python train.py --n_layer=12 --d_model=96 --n_head=3 --n_kv_head=1 --head_dim=32 --d_mlp=384 --vocab_size=545 --activation="swiglu" --norm="rmsnorm" --norm_place="pre" --norm_eps=1e-05 --positions="rope" --rope_base=10000.0 --rope_fraction=1.0 --qk_norm=false --attn_scale=0.177 --bias="none" --tie_embeddings=false --parallel_block=false --init="uniform" --init_std_qkv=0.0478 --init_std_o=0.0478 --init_std_up=0.0478 --init_std_down=0.0 --optimizer="soap_variant" --lr=0.00728 --beta1=0.95 --beta2=0.95 --weight_decay=0.086 --lr_head=0.0108 --warmup_steps=200 --schedule="wsd" --decay_fraction=1.0 --decay_shape="linear" --final_lr_fraction=0.05 --batch_tokens=32768 --seq_len=384 --doc_mask=true --train_tokens=122500000 --steps=3739 --dataset="wikipedia_en"
Each number is 500 + 25 x the weight over its row's rms, rounded and kept within 0 to 999. Layers, rows and columns count from 0. Numbers have three digits each. The size before them is the row's rms in percent of the matrix's.

# down: layer 8 MLP down (transposed), 384x96, rms 0.196, rows 275-383, columns 0-31
# gate: layer 8 MLP gate, 384x96, rms 0.204, rows 276-383, columns 0-31
# up: layer 8 MLP up, 384x96, rms 0.205, rows 276-383, columns 0-31
down275 092:477481451530487477484508474513491485495522499464493467509460526484497534476484519429476536468495
gate276 107:455515469452525490497507470491518507501488509511517492520501498555456505476498492457477522500565
up276 106:469498491532511501524495522505521501458518509484495479496543520473492468539466514507492482520527
down276 108:487492526500466484451470557469504486535503501521461510485494515487529544502508459515583479514488
gate277 091:463485510530496505469538512491498497508516428477500518502492534510531540477502511515495519526546
up277 095:470466527519524505516521493515511499546523551506504463513476470493519531522483585487481532511536
down277 102:485531511468483507510475542522497489539485527474477497495540488519514469502471526507484499496518
gate278 107:502495522497516497476484501521551486453513505532523479511535507504513488487528490509494520514481
up278 091:478513540508504448489444503521528481508536536531505498508490500512530484460508482514472495499486
down278 098:497506496479494466500463488486499525453537508512488456493452479521486543486522496490490540493460
gate279 094:505537504511495502504548503469490504475510530504442501543496554537474543481512536503498497555526
up279 097:456478513489486492487468491513509519531494505521519501448520466457496483511480473519511450516503
down279 096:538547498500486509517466461532484502529538503504511486503533477488558497494525487528509509518503
gate280 097:475535475527494494481485488497498545484534511460517483499514482521456527525475538466498519478477
up280 103:507516513504522477489515515523515483454506532515491506522475513450532488493481480475451531437476
down280 104:466563513509535458489461495513492552474487488530458504525494491509539497494512452535553505508489
gate281 099:534514499440510512505519539505503531516547462499493514524501520458492505474448501503483520475484
up281 088:497492530499515509500512522502481448517453467470512463532506461507497511460511502492473496511514
down281 100:521486486496500514458488467525473505503513493475496558520507496506495500527466525512519497476523
gate282 100:502496538494471521494518545539476509503506464516474525526479502507504494522515479537476472460488
up282 103:495498517524538517485512478529463484521450502474503513545515481439508513474530493455461498528514
down282 099:504482480450520505511474536458548501519519524547472471456510496515483524529487501529525452505480
gate283 090:532483516506495576450539495497519519509481477504485532529504542539508484461541496484456526516489
up283 081:488469485440494484536508509481504473501495491549481497532502525523528530542517483513524483450513
down283 093:466489504511503533514503498460504507511544500484443490494508523494492480495535495527490508485488
gate284 106:519478550521488491485499530510487472469518508470454514501499526505520535493525473465475539508508
up284 102:510480510477476522454493519477528479445501533439503501456491535481518464500516520457521490492497
down284 097:512534485484523485493486483519515511519464538478476472548450493483485503506487509506500495498532
gate285 106:459501496476448493519519540461543495524476501524501541509527486460475490483505467521520509476453
up285 103:524493478480521476496518469494465512527490519509513477489532523498504488537480510482519517493493
down285 097:496474497511511460500462495510439477487521493477517507496466472488505492509542485521530536528487
gate286 092:529518519454495506542523514480502514528501462498506522506508489532451499472490473517503501497477
up286 088:481498473533541480480541508434477515476507525534497459487482497483481505551450482497489488505503
down286 092:522514491506520487523524535448467522530466507474465518485481490521497482510497491534525472454544
gate287 089:470523510483477521491485484477497531472483485492538536545477531531459430475510553461469508486493
up287 087:464495525506529512511515466485471536492530490516504518514504461527546508496536509484469550544518
down287 091:511522482525523475512531523469508488508488522480487477493496467522472522535533503509487537477465
gate288 102:522550519535476562512506559474525506491542450505481501520535496489463486533507495489518460524491
up288 099:516465499497516526497488505520486460519478571482525486473483493495512481537504494524483472508502
down288 101:486469490459477463499473494504526515464481499528477490534467486501497533441519519529478510481520
gate289 092:498518476516525502510536542497517498491503487517502513506492453481522487504480514529492477466479
up289 099:498540520550502440462471512469465519477539490475513520498513532494551478470483527537473545530478
down289 094:474517528510464514500504494473501510559479503532535457531533492540478491465524482535476545487483
gate290 103:515527480508497537502507494558528546450471512501442517527496495464484496491501484510473519459513
up290 104:505487500542499491479509472478483532485499509540480503492505499510526472497511490490487555500501
down290 101:537436472470495499482523485508492489498484484483510492501505529492495525493518511491510502551471
gate291 109:450546507478497475511511482474566469492534523494511451470506521483494514507504498531448471476527
up291 097:501489518476519475466532504508447507491520512495466501474519513506562524470468474505502468574482
down291 106:479458533487517476474541515479509490477475499504504465526474503508507549477478521528517489457509
gate292 097:496468533493527492496512489504471518496516529501538498533533461485519509475504486506490529524576
up292 101:540500526500474446474526541466510504507488525466508518460494475514480515515502494496487478485482
down292 100:480511458436467497462512513479496490546544445480507512522492508478474507486526527500513502474438
gate293 109:515482519500458491505516509497517479532495498501496532528451541465471496474506475480472532525492
up293 112:501525484484515482553424518494517480559504534475517523499467499445472501549529489453517492505475
down293 105:502480504513531458497544460466515509488518566511475504518539452481507493464475483476519487483504
gate294 088:486503448519474515500531473502467494511489499475468518495502473491452495496539554504475485500486
up294 092:539442535522488541501524469503496484551505505485469484514527516480515481461457522496485476519457
down294 095:473518466547444486470514536537496476499486468474533497511542496484502513514539493500479515503516
gate295 093:497532521495489504519453474510534495499482489498494524509511508537511556531503526496485516480558
up295 096:465472534484478530510493423499507485517505483515469486446513424526492463519529495514521470506460
down295 097:512498490517466504483525461484471449485493505478523456461503515476514518471499459492511463537515
gate296 107:502488499541478490486524496510512492498529473475465535494461506544502470520475481474567517513480
up296 107:474461495526509502512491517474515495471510527498530512546535545514489459470477478503518527529467
down296 100:523507487528515485502525463523516561510508505499497520521546496463546512485525515518448499505508
gate297 106:536516520478481513485477452495496471444526495479503476510486502493458527480498522456518516529503
up297 099:506473547509530529518467497508480505517480517511442450508497572472481513479489509500501478496525
down297 106:494509494502508502493539512475478501511498468492471466462480462454485482526496511483491490481479
gate298 104:486520466505485462535469507455507541457456515547486496502470499488490482497504462515499516549520
up298 108:525538473535471477531442503497472497519533541530483538516530522544487472495503453473506484514497
down298 105:498501471514502510499455514484485538539512490499542496522510534505532495505492524452518523495509
gate299 105:499535518496439512513486481494500494490516531529494510505482506485539539491513528482487540549532
up299 106:464529516523492481531503477506510470507508534462470506504518482536528475543527503521487493519539
down299 098:552516480522510544516527497524519503531484499526464470532501550522470523481472540518520505482493
gate300 099:489520472491521499512536515488544477507501501541469456487493467522490497460509554506487500510512
up300 093:535507536480527498442532540490522497517506514497509498508527525469475527521467484519496508498505
down300 102:505468483522510511518435504499524468499498526539513522525459459496512513472486479518538482563500
gate301 103:491525541461498480507537513483501470504496477493500448487513497537491443473487522509509502486517
up301 104:518527518507509495457485505508488509545481538499496470465501519514524495441477509522511519540482
down301 091:543522493455463495486516529466480463491498524488500544457508500449484507480493460528521456456491
gate302 099:518483502485474515540499528530535514457469465533506482519514463538505505494488521505507542553511
up302 104:493467518504474468530523464506491544486523487518467532490489484524485500520486527517492499514487
down302 094:504477512491478499531458491466484535482541506483483513504523482442492506457477459514443493474569
gate303 086:551569491511447481481514488484503491507503515519463472515428492507506514523480525550528508529494
up303 093:508505493499477509474550500492493501516492501498482549510508495519492520500476569526467481480514
down303 091:490508545546522542565535526491512486514491511445476495483496497506514507505508503482533514484487
gate304 101:462488497535487502437512457514505506527534459501572496497532503504512480465525549519473509482483
up304 099:523487493506461485493486473525497554530490485497500493499471503505525511489506499516481516493479
down304 103:522463482486459479518509480534479496521527461492526525478516524533540489497521497481490507504521
gate305 101:490526523509542552493534497509523540462464491514521478507512521461507459429477474515501505521520
up305 094:517523530476524520514498491501541525510505488537530492519490477481550521505521476488482525524499
down305 100:463502512515511500531544522516552516487536442484524500479492492497482501503517532503492454501537
gate306 105:515518508511508460477515520500499492516533496493497500462492507504511490486465562519447505552475
up306 101:497437513543517544537529485474531493467477504483488470474496492494511475502487493501462474491544
down306 105:478444503450521529501531481497512513515505480480482470489513456475499470527551529507515469525466
gate307 103:502505521528501509515500502505464520473527484505498531521510519508485473526446513507487527487522
up307 104:491518539512493541504523523512502513504508537487510511430481546475518501540460527498507479464491
down307 102:512472470546486513491499506455553449522478495550483499513506550482526499509521510520515498504465
gate308 087:462497532519453478512513468530539542454522499513475504496496515552498508459459522507504525499522
up308 090:479480515505469483519503508500526522506536535464459493502475480472498457521505492450496484515508
down308 091:469514500499491500481506470500511471522462510525543494468460505474502511467485466527493493489498
gate309 086:497502473554485503468506486509499528501543498534515507497474503508521403493514482477518528516473
up309 091:492492484495480513472485480478484520486503539529502508475530476499562472488509457426485509530484
down309 098:520526472451482524495522523493483515504506547489473513473470491498501530506505467481510443484492
gate310 105:497533512460475464481499495461502507506492499505513496508530487523506476505516498466466572501485
up310 106:494463472512475467500523494499476535472520513502486503474538514485533514511476509492512471534501
down310 106:500520513460503509482475473523475517531494486510458495505464512495497487477494498457456538459520
gate311 095:470528537487456514502514473530488509512476544493509494509474510514515518540468506532529504499548
up311 098:537481504482485503521478501503529514513508525478525483531512546545490494517486493499435536477516
down311 099:501467515510506510525507514480473506484472517442506502526508484477492471516490461522526522530509
gate312 101:490486542517467468482471477516477504529461538495523487442456483549459455515472506507461473516535
up312 105:439496485520464485511494526501486479557507509511511501520506486469486494536474497517538486527512
down312 100:495504564497532521504545551492466478470474494518485480514498521522552499488512499472485539489482
gate313 105:513532474508488457493515479560452493459530537501494465521477506461514507479535510493504498534513
up313 101:499473491473474505476494514519472508484495503518519516531487511454573471547538481451498508533499
down313 096:532469445513505532479510463504544521507481526484527520501490562524544499514450531506500474500502
gate314 104:527529548472460460492552478552466487501486470503487495485505469490519486519482521486524544510501
up314 102:507473493491513514476495506523495503491508484553476492521520459510487517503525462560458535476524
down314 098:530471509529496469454482474475511490503546452503506520471498486523498499499465467470530451510522
gate315 097:515507487526474473469519547520503551502476486506482526492481487498504494496507518497521529498527
up315 096:536475487521481500450519517520493521513467473526506521489501484532516501451545490537441509495548
down315 094:476543494461558522457495518548496447510469509491462522515490518490468528483542561474465477530488
gate316 104:471515447532522499554503465460532507452481525497509500509499502516498494475485515513459478493497
up316 099:516466497472504543486500482470523535484516496542445541536470469499502509482488502498512507503491
down316 104:514502493540503533485499516505521525507531495524507436492462499476468474483551458501529508518502
gate317 097:533509488477498512448476528487525456485492500518481486509500493492470500482526495509527509531489
up317 101:479525479509537477502543515477494558473437489478522506460533523496511470508523479485459470491519
down317 104:501521494459528508533508546520486521506457528472475518535485510480499512480504469500495520454522
gate318 099:484503535508541530477519516498486526518502520507498481493537494508459501508492528472503512493499
up318 094:500466473504506541532524508518482456496553454470515486501483451513492490499493465493515534515495
down318 100:515488509532517536499567493554518470492471491496471513499496439488488507482516505501482491483495
gate319 109:461494527491472488525488446572519484546527503498495485543464502520447497477495484495519531473516
up319 104:470536513480523485437558466506535508542472456507496496505527461530528504491513504528542501503474
down319 107:493528504480470500527487504498474495535515495511494449494468517468489463475512493480508504494488
gate320 105:517518487482484483568493464492506492530468530488474507527508482533488519539491471535487488470462
up320 110:502474507478535498501478541503546501511438492506486502526517501493469501528470489430494498497479
down320 107:499535466547452531481485485504530482504542468518568493493473475479492500519514521473506517502503
gate321 103:506482489496526488480558509522547516523476504495477487497492501505456498458521543489511518527516
up321 103:541523491517521481482505468476479537500451482461486510489511464531502459491485472477496509469502
down321 097:511498513514513563521503535508469522470529537530473538485493469487457504525524522500473504520480
gate322 097:488491528453528469481542503497495421485496466495491533545488521509501527529518477518492496493492
up322 098:514504471536511487493469478516501489505503498518519521476459488508505515503510493538501478479496
down322 100:546490495480509528485539464516460480494469512498508525519548519536472493518494494484466502506539
gate323 095:493535506492500500542516500501457517541494474522447508457471491516497528469495508509512511456529
up323 094:523455473495516552471523498497509513503497527472537506518540535544523439473502518525493470514491
down323 101:481512519527496466483535502513509507509472494491502503465530532528486519491514540500508465518481
gate324 103:508528524507494492512471542561507457525479466492514511520497506502498471504527487530488544535508
up324 099:484580480477511493455495469478524527469541492498524496485505527462495512486567488522477525529485
down324 097:506489494495491463511507536467497480498493461471489477478482509542506552517534492469440467518492
gate325 099:505482501470522492506531477501537453504517503472459497518507535551468493485492453486463497468529
up325 102:485500439523505518512533491480493502484506473481504486515525542483506481467468496540556478507517
down325 104:501465486533478446531527481487467482495480538489448507501497486505529512501489480497508516482489
gate326 100:503472480504492466526504516508485555492509515527497521495535514508551505520482488531480533494485
up326 094:501495484511488475504516502431477524497548527518480487490483529504520456512478502519471516538506
down326 100:530454479463464495535467500452510529502499486535502442501466505536500551498458494459502463511484
gate327 109:460495481492460468479538496509498528491507477476510494494473500535482503507506520494481493516522
up327 100:526501532515517525527481500496479503481486509447488515530462509523490506530542506484477483470472
down327 102:475451485523531488455508478455493492492453494467535525542517503487520552519509522502457481493532
gate328 109:486505506518532471495483507529521488466509470482483463486494541509439502490480486510473470577479
up328 109:509438524509501451505453490483484471490526487508547474506473511497488485483507491502488507478477
down328 109:527509484493488523521492550460479507480475481476441513496510455510504529529530480496494513480461
gate329 102:506461474480473494516528538480488468487499521530527495529516539503478535489486527498458498483496
up329 110:517487482484463473480488468476435493509510491513486525543513520515518522520493494466546513541531
down329 111:498502474525501476498533522472537503490511498534482491481557488534536434522480481534488486538510
gate330 096:528487528444452532489514525533493475536505552481513531490516495473483489520510510478493490465508
up330 095:516523555521525514492530486496478500474481488487489515486481558486476504508482484502513519496510
down330 093:481535525489505471502498498491495474475492572488473496512476491453523470509502488481498536523500
gate331 107:529469488500514482524486507503477502519532518528465527530508503458533498518499500503504462501482
up331 107:480522493547507459473493507471491513500536479486511450540484491524529486521482474479469502501510
down331 099:518479555526516481532485501505513464487502468507486483530502485514453542514505522539504511527553
gate332 111:503525514489490494501550500500481466564478483492468517516494481507482469522531510467461491505501
up332 110:517500485465508493471522523550480475508494535484474485499496496496512515503463529506487507495453
down332 102:537536481488511482465522502491516478461447521513511527459481494540529520490498494484543481504482
gate333 096:522432520493459507515525501528531492508467466466497528493531479532487500491513539516513498495482
up333 099:518484543492501477445489533492471457465549513495484483484492511463553448492508506530514541524475
down333 096:520492566476509495491531481465487490517516539478500524503468530489533545482516516518445528514542
gate334 103:448446501473512498519503518471486510534481503487467501500487509498471497505497498505481522461500
up334 101:494529496443511551515511505471511520526477508515489494550531490472516471514480522518474484526495
down334 095:505482478544463474480503516524463521478514494532523513539502520521497493496495492458525526529549
gate335 096:505542531513477465512474498517539513516512501481413470491537532502520518485488452500500494523510
up335 093:486516520498481473531493446547483497514468506475468533511481462521450516480516472531514464503503
down335 103:489471456521506527490500480505516506449509504529498488476490495480501519546465497490568487462489
gate336 099:522469506507485505508490494495519521446491528540508482521488512536470485486524513514480487486446
up336 095:495499502492487501480537494539497493483434442501482458504506486511487534470490490508511553484489
down336 095:478565485495473470497456518528450516483473488550465503498541491494502498457493502496516467527470
gate337 105:536495537519486477510495534489474477487502504478464546479516534486460497505506522483492495490509
up337 103:477506462521516522479495439532480505479480509469459500529516487491501502501513510528478516517473
down337 109:490485529490465504482500544539454482494497473456497470476497501554563497510483522505483504476466
gate338 109:530476504536507521515491497496481492485485542512496525497532468515473477485502542461486480493538
up338 100:486503469488448483523466520493482474509501472527460489497453489526518517546491498511481486526489
down338 103:509508455502529516509504485528506472486457469547533482455560474420537518488500511503527492521476
gate339 105:480506527509490551478561554510526481527558531491511477493525514496509466475523515499510513516472
up339 106:546564465544457470484488489492468505518507485507523534495486468498556486492509486500535480469510
down339 104:487499499496536464479528475507518480492488542507480519465486489495536477481546468510479482522509
gate340 101:516511518487512512505512492497518536522454494517514532484472468517502473500545481502502489481472
up340 097:521509462476494521516484523519475499506487506478487485505468575487501553488494519447466506481499
down340 100:535546507501540514482530481523505476494485464515527450528489482498506519488517511514491533502509
gate341 112:486525532520508493499460505557467512459529507491558494466505506502490548510510510528495535539503
up341 107:485510472485549522500502449483499558498503494500529501513523435516514497510485498498483551551502
down341 107:472512525479487480493520470469505489474487519495489503491491471475454508507522559481459520468499
gate342 091:480505500470532491529513528519512495551510523527546497472528518534505513454497505482506499458535
up342 095:482482488510514503522491541539470501555503536491523519496490490505470528478488508495460497487517
down342 094:531485508489514526486510507484495488476509439519441511481485483502524499545505519503568546461461
gate343 100:507509472504472487488485448466525453491519489505528488455498490500460527494448519539519536528525
up343 100:489501553484479519514485518490485483514486497512453493510489506508471540490510558501514495513526
down343 100:506568522493496577507515487500478493493515500493470469464487531441482504484504496491526508533475
gate344 089:529502504490489497514531457511539475511506482515477468496507486516479484501504504498481504550474
up344 100:479478499430512489481529494477467511470466484497533533523513463496507515483520482482503494486491
down344 097:504473490484483493504481527496499505498490516492530490499460468475523506468522481501442451461494
gate345 107:474510490500479487530499520544517493548496495497494473524481541493492539509488509466492525503480
up345 103:448487534504495506542506504512480496439514500499476478503440477454513525480516530478497495525510
down345 097:532470473513504485487530469449506478492520517501473497459481514478499466499484465499479455513522
gate346 106:500484514495479548495504416503484509546493511492476474504480477497491500532504502524507485508543
up346 099:482511517473488540497502506486548495475481501508495499447529527508487451520519497451512476490500
down346 097:510529518506513484475530436499470459559486508471474541481490494540477463498460470506493464494474
gate347 097:533493492509463496493531516458478480435498460517503489507511500520510483515519507532511492518515
up347 100:478486526482474486526483448497511479449505557494491532536488494498511516506520483508476512495482
down347 097:522463506541458481503539519487493545473544462493481484524485513521493503516487526481507512514514
gate348 107:518464534505499526494512489525509456500483507488447523524505524512500497521511454508456507512495
up348 106:524487572508474526475535487517474495505519491496493492480515506524462533518515508455558492490515
down348 098:484518492463524499573487536496498496506539541463520497505527533503461483488530489498464530544494
gate349 095:481512461477530472521482494501493517521537444518470550512490513483469484489539515460516487486499
up349 092:534470518459513509509502510520450498516464498487479474484492540490506544508497475509483440526460
down349 094:507507469489484514478489465508508522534464484497466488499491538488509459493518488484475472510492
gate350 103:457503474458522527538501458478487498494547540480491527517494490528508500540469517501502519518509
up350 112:472538482513501461508450463499487469484501534496493499507536501493513479488470500477469534504511
down350 107:530493506466476527502508518483494517505495465491500540478489486477471512492491522492527510500522
gate351 099:485450515520520514470504503449526535495528475549518543503481514503501509443500510520459510528524
up351 100:519491502496525457483483469480477492534524554490470465475469536511526497483519486506456490541503
down351 102:518514484519538485488550483475520503524505491470557478477507491476488483481500486514529475539550
gate352 097:466513510513486509499544485500525497475538506462493502463531539514424500532481507501526490493486
up352 100:480485538529495491497458532450496540494528518475506502521488466496504477500474505488512476498468
down352 101:537508477473521521519521535434484484487509521523501543448516472459512495508504484530523456476509
gate353 104:474493519505491503545502544471535483531508537498500462489519447506469488476486498494507488510526
up353 104:514477482490494517493495544486527503513482484547502464483507504502476504471472471493495556542530
down353 096:505501446504480473488509495445498506510514480482496471539526498503565449505496536492522486487477
gate354 099:505521557517506499485481482467491497529502510483520487526540457527522484501474511487507524541543
up354 098:556515479530493503476493530473494511500515493494484458482517509472537541498496493472515528538455
down354 099:515480496511503526512455492491481524501525471496469531505496480542428448510479541486524550461487
gate355 106:523538542494512508483504478508481482489480501544464502511519512506523543448531511461510504516495
up355 106:532507470485475492550516482510491483533520474497542469533478488454465528461505555448498492484502
down355 105:485498487515540504512521544471485493548472472536502474558496541515461474493504511495495491496528
gate356 104:513476521497493483521506440555527573524509528478535527448526485515472465496475479544486491538469
up356 105:476474525501507504487530467459471522478487445506503454497458535517496486524555478495519489438522
down356 100:525478541480491527500521504476519449496485484495525495435514496478495497507511530510475481515486
gate357 091:486503540496504471537538490463491495528510455573434528475525515516481526537526507527524507481503
up357 096:487477521477492492500454539527497486492504446533481567474503498485521551529524481435474461484509
down357 097:455502523530511453546500480523542493485527523522555463471458495492496467461506474518472502507481
gate358 096:494500461454502543491531497523461476517507522514539541466503499485473450512495512527512517536462
up358 101:502500501514516516479503514517477466524516513525529495529529493499506460495462553507500488515475
down358 106:558485503517503511478513515508492471480506508513515461531561470495474471472466521475512483494497
gate359 100:494518476498461485519531513470542525517493504488532546518484526512493531516487456491541487525489
up359 100:462489547520459517507503445526532495498484515499451464489521489506533523493516544529500488534484
down359 100:506501497491503511488505550504489487497524512534493499535505461498544540552466483501472494526490
gate360 096:477500503537490475511487521480502485509506493484507484461533509478466516516553498541487529492539
up360 101:494544487500544479505467512497476560491545535499520533464495520497487468549493494470501473519513
down360 099:504466488502531500467502489506470509533480503506557534525532479499506524529525455494482518492526
gate361 094:497486560521519514483481478471492534485510498505499507542498515559490483521529513493448491499433
up361 103:470442517502525489488454481530436541501485505478489520474500515479501501479555528510500521522463
down361 101:532524529503506527510510476493473488499472510503532454487503471523502473477522467489529571483474
gate362 097:506469533495527473451460526510500489477539492516482464516533467516497555513502545497478494521481
up362 107:460505462542491496524432511470483520465511508487480506508485476547481528506476502493500477513510
down362 096:500506514508541502526508510529512514519476509483483510485531501504517441467542486479495495513494
gate363 098:497523506494468464491518535494484446496453530507512519458502477463498502468489486488474502489499
up363 101:516479500496508522439525549458494519512526516491524493568466512488491469523499530480528485491490
down363 102:528508485490501474520510526474432494503518490496507558471458467462497524468420500504483520504507
gate364 100:457532509540508462496486483545480482466492510512468505476518482545499515494480474435505501526476
up364 098:500482492529513528504507488564471461491484476498512504525492462522524510484514509464465472501486
down364 097:507449484515488513466505444500541500574509479513480497506496481536499503522480483488527489509516
gate365 109:478476493490525478515506507512479457457474497521497509528508507549469451502521467476491565505476
up365 102:513528478496489517505523516514504505526490485539512471517550480536528489485585475508473551479519
down365 102:497501498465555482511477533489454504466499510512476500514467524476446517482446488541524508493481
gate366 095:507466456472456529484527552491497489518489470512463532528500470493506489486499525513524445518551
up366 097:495523449513497499490534522462482550501472474526538474493501515481526510517503488459495481475508
down366 099:560509516506472528514498520476487505512460534465480510488486531487524463543491513535507507475510
gate367 095:501525476503514478530495494507489510494553516461522510510508499496493492539477495499477531486519
up367 097:515493527468520543497503510490474491520502546479508479510470500472477497489508481504505565513517
down367 099:502501516500518549531479477503497523476495467486541449493458524464507518474530518517471472493463
gate368 099:510517471501474564489499474491519494449504510508489503499496538507458529523504515466502522495516
up368 099:485512496502497541468484480481475479518493518505492507489483501483489442474476540516542513500529
down368 102:533546451505506503452475467497534484505529505481510498495512483516555506497523494526482457549524
gate369 089:471491530513509508507527512502468512526475549504493491463480518497471476508537558448531510493489
up369 096:511540489477554499536488534492516512509493500519490464489439504532473527500520545526537481496536
down369 096:528478506519504500528475493495482522482539452516495501503427467527518507515523493494468501451535
gate370 099:505508545467510481507496518526476482504502484483500463460511505520491538523447438538489493514544
up370 104:525489468466502490523495496474444545519530455496483489514489474483479496464477519499498484466503
down370 101:503486549523519506520482510560493521493451488512470518513453476467495459534539470518511542527500
gate371 092:470554498548484528506512481499489497488507529512467528497522446484516482491518506553484537512485
up371 094:498481482498481445479478512550459480504480470512489486460537480486544516533463484514519516540533
down371 096:544491536493557509501477482459516523503514487544566485519514470519489514470514472505434505469555
gate372 106:496533528488517514515479496484449468499521495520477466474453513472485501538500503497492497486523
up372 101:481535496493486498424513481502519506488510523470540521492523498485488466457508481519486504480532
down372 104:501449511508506493517492508453498528475459536484490486499486536495524518552492488520455525470471
gate373 099:482524531529474527493511527495475537492542503544554531517520514486505475540513465479500559484534
up373 100:499474517493547512531486518502489523525500514520534516522517491465469509489493504500497502516506
down373 101:495527503483493472531503514470534514535512528462497500494468494480506516494527531496535472477510
gate374 089:508460488517544504515520545491477511494563489463534465484501525523498486503531518492518536527487
up374 090:504478513508520497480490557486506516514517523481473481478472488550485525516543481492505492499508
down374 094:458467506499474485525482551509537469505440504515480489480477473510521465472470477512477456503456
gate375 103:494462466526513497492468548526505493471508521498508510530508476505499498481483495457492523541474
up375 102:467461491508490473493508534526466496498505487503529495536569488516518486505547482517495496486479
down375 098:487515516518455527552523519504523522569492501455560504486511510480527513535504491526533476510468
gate376 106:524519521452478483522492527444442444484520496440465505500529510521483480539459493518538503545529
up376 108:469510504483521474457506493496490497536455455536507503504513533491494522512500528515485506512518
down376 106:520492519504534462478451526495503463483477461521464521485497471541497519492534474529498533560504
gate377 097:482516524476490532455563513468465519550568495492480470513498470477479506515456506491484521546527
up377 090:497504488509525484560524482516493493520432463492482521474501521477531533472463498485514553503508
down377 094:498506480513498515488503471504475495506491526498486523509457502507511492501495557494526574521549
gate378 097:524479519506540509484526559517492507513498539525462494496511501515514487505461497452566503526517
up378 098:519472532481485472524523531488503490493478502512529524503490466472507510492482493518471465470544
down378 099:483578474455493494517518530506519515528497462506508472525499445488505503571476499515498502517494
gate379 102:494506542532497488483545527532498500500477464511518498510561503539479508495525471516528485538576
up379 101:485460490518488502503478472478555549506484502491529514484509465491467521510489458514497505500528
down379 106:531531493497473496539534503526509474463495475530500478510530511481495515476496502479518479533477
gate380 102:472525504484482524474461523490552520500430482515521506442477475518470502516468486498535490479496
up380 096:486489534531461545491469484491453470498471505491519520454524493476476521503505488505470505497456
down380 099:491503507509536477509521496501537518478518469536511504522510514518493482518471487489511535527516
gate381 095:485475502446527492539490513522495480452517495537510515472525515503477506517486487516439502479498
up381 090:479523476495543518500482511470503511539493497530490488488509458493486507463475478507473510545527
down381 095:465499503450483486464503490481475490519497499484492487517491521460463522489491517492506479531522
gate382 098:514519512465466521499497488461511547477519473465482452486520462580530481533498571503522556496494
up382 106:498516460507539510507500492502467431436525482465524471490515500565464494509514530513460502512490
down382 099:509507516512511504510501511568515482542501493517480489536468530484525498507541464479533493470548
gate383 099:469499472497507504529463505501489520469492530478509480507514480512506491533509497497502472569549
up383 091:523508515504503489497492484486534468498519500523498504516468520473436533526507510490489483497507
down383 093:523519515501464481502455504489497504521504510536513497504535482539475456519456511513474490504537